Part of a small language model's weights: MLP 640 tanh GELU, 152M tokens.
Each number is 500 + 40 x the weight over the matrix's rms, rounded and kept within 0 to 999. Layers, rows and columns count from 0. Numbers have three digits each.

# layer 4 MLP down (transposed), 640x160, rms 0.0492, rows 609-639, columns 0-79
487485408510550463463439516413456537446557493526530508543470533549509382457388540472579509524566507450546482539514658431482515461427479522583537474481493496506472444520635459504467519507542544492448613483515515500488478539471565486592542525
490528449496564515490479440579504462452493568478498505502475508429499539538515579540463454490494495550524493538463438447450583572444520480465443531566498519451496556525484453585479497493481510458401535480507496536445473486498494557541540535
414585571468507515424496501516510472482490469553554535465451500546490565514517556441483514527511509597469450516565545487453542502543513490543501538457510533515559532463477510490521431452481492492515405535491407452532477530496488501545543499
591581477449600520509567507465537534456428548454487535561551508455437523534579496547529513494456557559522448432499507513525587513526498538475419465545552527528548497428540426496447587539526478586517525448466390521582469491556433528535446502
504492501463541548468449471506533524501533520451502566485481465513554504515518530502546591509499460562481480542459463522510482454496475436466546436439482445498470506509458481465456448566460566516497528559474493450508538477451433543517483504
482481515549527452461540416517542503490513468505479478532516505518478457551566453528558507521475442485580450463446502459499508508471532492469511474567498508456581478519482507524519598447471540508496473566360477544490556473547450406488453546
423492586516546525381442562495481533555498536601475492557386530534531496461523391492424464461542503450614464535469548445515505492551499466423501494429492512490517430459558435470516501489539549518473607446439492538494516471495489494427436486
444568430412414531492480492531486497496498503391558558558500518492546564530499484579527420521468466531510508463505519514469496449452550467521497518560519551503504445447485502525590481475482533565540555520537559504474466454533477534571558551
482613465551513490469452546453527493537514479529488516495419505458518550470522457597495523497523445477442516472469468534492507407434482475558531526489466537476483466540552539451445513508468516457520678486549397523505462469517519468497458472
499367498508493483489454502538484477529524468517496547482533510506573545520501488511503498522445490455521505471514555474525459548509421512565454537487446494538500523448504448509520397494498475509542510507461527508533464485515503472470448472
451550449464561484449496519413581448463446516448571540465473506539534510517497458468500461452578505489480529560478469504528457490492548590505506586533469434492479499503577494505518524510455451473481675509491493471493553558507539473472540500
523468527468500478451534520547527491519476498474498443444517500519513568481485482429544543524520465525515508539538481443467486458449485435494461528444487487469490437506502519427553522512549520523502484451513588469540434494505534510495532485
445508462526534510485526626422502570538483478540464439475482510497472551521493520510426483492473506426486534477495466478451469475492483508462550521566508538458526494580501459480544488500477526501466561499546511601564548470576475483596463550
526506500484474570450524439476541495557487531530511415447473521557507452472516510502521494504531481507507485483533454490412559399517480449529596522459557548519472510491433491517472480535568490461527524495551436517494445533530426485474465525
476464521463532529572509527554543486528515527511522482448532472467536482536515482496561487479449472454563454561474499520531489533553484517458507451486549546515487489504440472458541461454426516529559486444521583446524483516481528507506460494
532526489481532461504450490499520533529492483498558462524499490529527454527514493468479482546475522406522435539452451513585572470510542457519468459492507542501509554435538467503521526511575625502546553564461429487488427539504526498438353411
450486522529531528530483498502520521523539468491511518459469491485484558506463572545472532407518435461480517397544554489480441526490466457493514496569517536512438452503459475453551515522501544487506488424476456524450477533521533556494466560
483560489567520537481495506520513583514522517484419553504528490509522403513497494487460453454428455547563463482441503546548543514502571467534519526502480527532499542489533552460495518553500585523559482487526513449521445377519444480505513498
517460529463494557467532521497471497517519482496445547530501512505488483517517564437522480486536584530424463518498500424478516502478507499539497503493520471464479526492471557413517450524510524472459585478525512417498435513451483521483509477
479511573509528537478540494494539496533461494482520485488480504501497512511498494565542525449503611522505552491471441545477443516526416476491517580515401485526499479491498530490489469532499469512524454475565554526503476488501491565566440463
453482455493501532567495492537499497416523517546534551503449534578517487533479494407580502402467511506503416516486523520452481554501504543553500477525529520486529524494499501458530498445487453469458462537494569508590481559498473547478465505
497525509466486477524476514496502526510559482511506500520496486476461483475506477467429546531499533469504485537516566477511441451503502473481525520438500499493465425555439469499501482528494492537525479518544478478485498525507523521593531488
486495491522483452485481532475466454563535524503517493490502496434445497478520533491439521539516464478505452481488519465516530523526416554472447453465503513491467542490517486506461446497475428447468514506447507527456525506471494509439501500
475495538528546528522515487532491477461463504500465477533529480508445564493510510510553490538548481483458521423509504464580522495467466458457455453422451567519455474525480515494520546453480421517460417470512505495483487492570470573515431513
406570544469463501513483462494487542479490536485571441464561426470496473494502541499541482525461509522468534505483428482517500537422548491476537532507548505455510600554573495477455534522480485462452423488586493519477556547536468516538532582
451477494459512523487431538500512539495555529477520524486541516532451474485473507507493574403509501527530476525502542453521502482484502493468518503451591499512532550474524450531547476545493525460534459535506552399522508495475555423541462472
460491502512525521425490509490428496496496425467524444546463484475502470485512507511471513521523503464469507557489532548573579500540475555505472487459594521500510547499514527490473511481545568468478447484480493428443489504474522528504572526
461456503539491498454507523487492494494464481498466500506524558446499524468522506526475485445465458489446419460486435543476428491474514498484463660505480537511520453538485449464453485488490551513520631499519578571534516514530493514466511498
489537519519514382487503501561509540531483516559487500515551502519358484542519443501525594519483499406502490559447614501545475511503452543538455488487524556442486524572544448460539501480427501439418474430524459502507480455473591477505500515
499483459435469514518538566537502456467519442517518489490479455501522525518541523461516486466501459475465524528526493543458508599522516482501492466516495514452464527466445489430557492516517460495531400517485546532495499492521517533498477549
537495538511517486470540502501468509488537439491539496535530547497488499465549445464510458451520480522432443507474465508479534492494518488469471479504518510514523523504421506507512449488519485490490465480520526548558552525537495482544548493
# layer 4 MLP up, 640x160, rms 0.192, rows 610-639, columns 0-79
518444455505456556499453470538402496535463474556502482541543489547529456443508393413486498467526466531512559552508456524540466519531524564458555446568464470542497458526502558544506483480494486488562551564522540441487510537519534501502444570
514590497552475486499461488481498557406482515495600545563527514485532477491486467525474465497586550453439557442476484538479454518571498526503545513458542508535521469565397522516496511514481449478485497449556461472527482499532527478521535559
561449577526493513518505579478439515458518483430488474492497469508449557328506477514505524490529497434574435470500420473517456569469454469540578539579416460421575521535592494497572578542561519490465459529511536514496450476458432517483509530
523448497492515495503554425507480512488488508477497585536520552412503497538558525484485542554486482495478483551497476528413498483548537564533512561513471458496521516499525571489543464549461551464538513500471454433509515559494462524548472392
538455491399506478393487561512478523507523400458502512508508536528538498517536460504485560496471526462533536462478529529464507474536437532510445496533574439575544521491518525498499536479515498513524474515521449505492527497516526513442547524
510553481487546522528548544491493490489492507479514509420492590556448447433422488513456399375569486535380522529495524520489424520508490525585493580483472432590492522508543500475576527547543471514530482633475514530520401512586508458461524470
552459466423531463512517478605476481461476555532490423504462529501464406439440509561415529519558462627469410467536471476533537550477539496475501460377538440497540503503516546592546508634507507461521481480527479507488511425487518507540465532
482581508504476477472518507539575453489502456566580498531464475527504515536420473533453476520510411467513611512565441486466515404573472473508443571417439481410629529525492467500481510533540507381470524585518484504511454512504493520550505382
508504450542498555584515465473410488439540470519480534501500504539474531454485434582462522502521518487478498541532487471474498514448487479458501454543489452535498482539482483455460537476504496493490500503546519474460554497512515484472546553
516507486489497493473495510540500516493498497531529576462450436572450393571424509513448512508460436555456566424559527500489529470510524541417471589514532449501569488546462465549523437532486520452535561543495456528617477440535507611539497514
533523431537472515453495467470460530483507520483529533527485541522504442473499543447493470501526514572516513560444520508532520515486523515485509500468425460495518475532483496495466490534590551520534519536493521564455444501580500525465484531
451543506558509429503454413513476525468413476578512480484514428559569524495468567483451460486474536528435523555531508603530501437529502474556469519464487448512488508523517489515477555504540467517449525493519508439501488510479509495471501488
539494527492524492494470421511480540514428488494554516523541525509501428559443464502498477487552519502439456421477566464521540529429508459506491479451562561483487490453452443464472554446473474425489484499527487598466555519508468554491564542
490491520515487566485516588462496458489502479516517473448492511523560568530502558489484505512534472541377491519551543564471525439532570541550508497493512532509525476502439485453534502546486466439475465507519448521464503552446476519424476514
550525527463454429535555478554449510511465432478488458490555470432531425523509493494480504504460488580442556456479539460575532535482480543531475554563498451486540522503547538456539495526512505457424469523499483555527412504533525547526481478
529456506500498479530505513551489520532450529526510492513438447512475517450426463513513541423543491515504490564554534495520541502529478506525504510455484505476520454557526507516506533528469484492489482453512532525461626516486513481471544470
494436467469523499440455480520505514470458542497444511470556462545549484531479486467470493549514443564449574478524518550477507436515494476562515488517593459464474579465524546509453525472425520518459462534529494524527473478519498503509516499
514515533555505543492460477463496469457478528483504484530447526585483527429466478497468484559430506513552521437477500518549487505548453514524529518517521479509523536552489477494584502497483407500478435454502490461468529523597498439487507495
490468491466463502498519471496500479419514440532550503481505501526480501532498488518523466496566466471470489487574466479487509541554458482569456508486536503536448535494444512444484488503563539577487416525570414530467503471510516531384532444
541481463526473462559565523505489475463477600577536517477447579512499471405545557556530568493471474531503531545490514496515461449545431482508498483532551481466475478491477550477472572508579520465523504455454416519493477459531568520484521497
514474502579491426482453513439491513443480573436526513457547519477494405531521462496523500538438533522475515490495499491522512508515469529527526491471541512515460516509451526512541508497508499504499465545495541457515508514506449503475479494
460500488503503452500556558522435502478464479497478472534529475514493515559488449454493555513537552436478512532528509481461487508529516536462477489530526483503518483570504468565515463508488519515502547531483545501450511484530476533468460493
490452497455494497487495458457534506574486514500518538547560540472510469444586521491549496514529525521552502506546522452467496491496466503555431510502522457515444478473468482514506503527534467483480484530529472508479460537511486542559512479
395515578488520472517497492451477530532539474494488568481551475512502535456497496474504478547474473563499463532566431469384527495432477511531474525469538462542536561491521457502475527559532556548527422573431538621510530510523442535534504505
498465493510489470518431515502483518470487497543502545530534494472557465574495535521491535554526479502560563502528532475510448533558434526423528477465555511505479527537559498533452531448525394524475484566546561465470533448488495497497594488
479490517544540488557564462479549566504479490538494489515516464508514493545466556481482504548482489458543537487538472426533489490599504424459518519463497498501485455476461512466487554511482505514543471408451572494529481437524535488560489462
496548472507506485475561500460521427486481532466502466509516488565518496518483503475445512545540521484636509470521463476449466552445498491494557451486409526549426500528489454509463552534501508488517473570492469581485502537496556567506485536
555473494475535497465516483536457459507446492514527448424541422487486572484558430451515526447480472448444481419484493568416454476470422468524487547561564453443563529449556562470457432523547619440572440511534428489488529481460571514525523492
481467506510504522438451431458512498565559534495437585465550503520513488484409528504520614537447506546446536529472517512482542530431394536439550500517534451525500436574479464493491598459540446463465469547489519433540413474563477443511557432
506528528449447475485521469445509485448457574521427495468483469485498432492448518463508545540510417553494532550524462540561474483539545476520506539460580502540512472456471527511450554584417476561497519435470500416463449547510568497519457508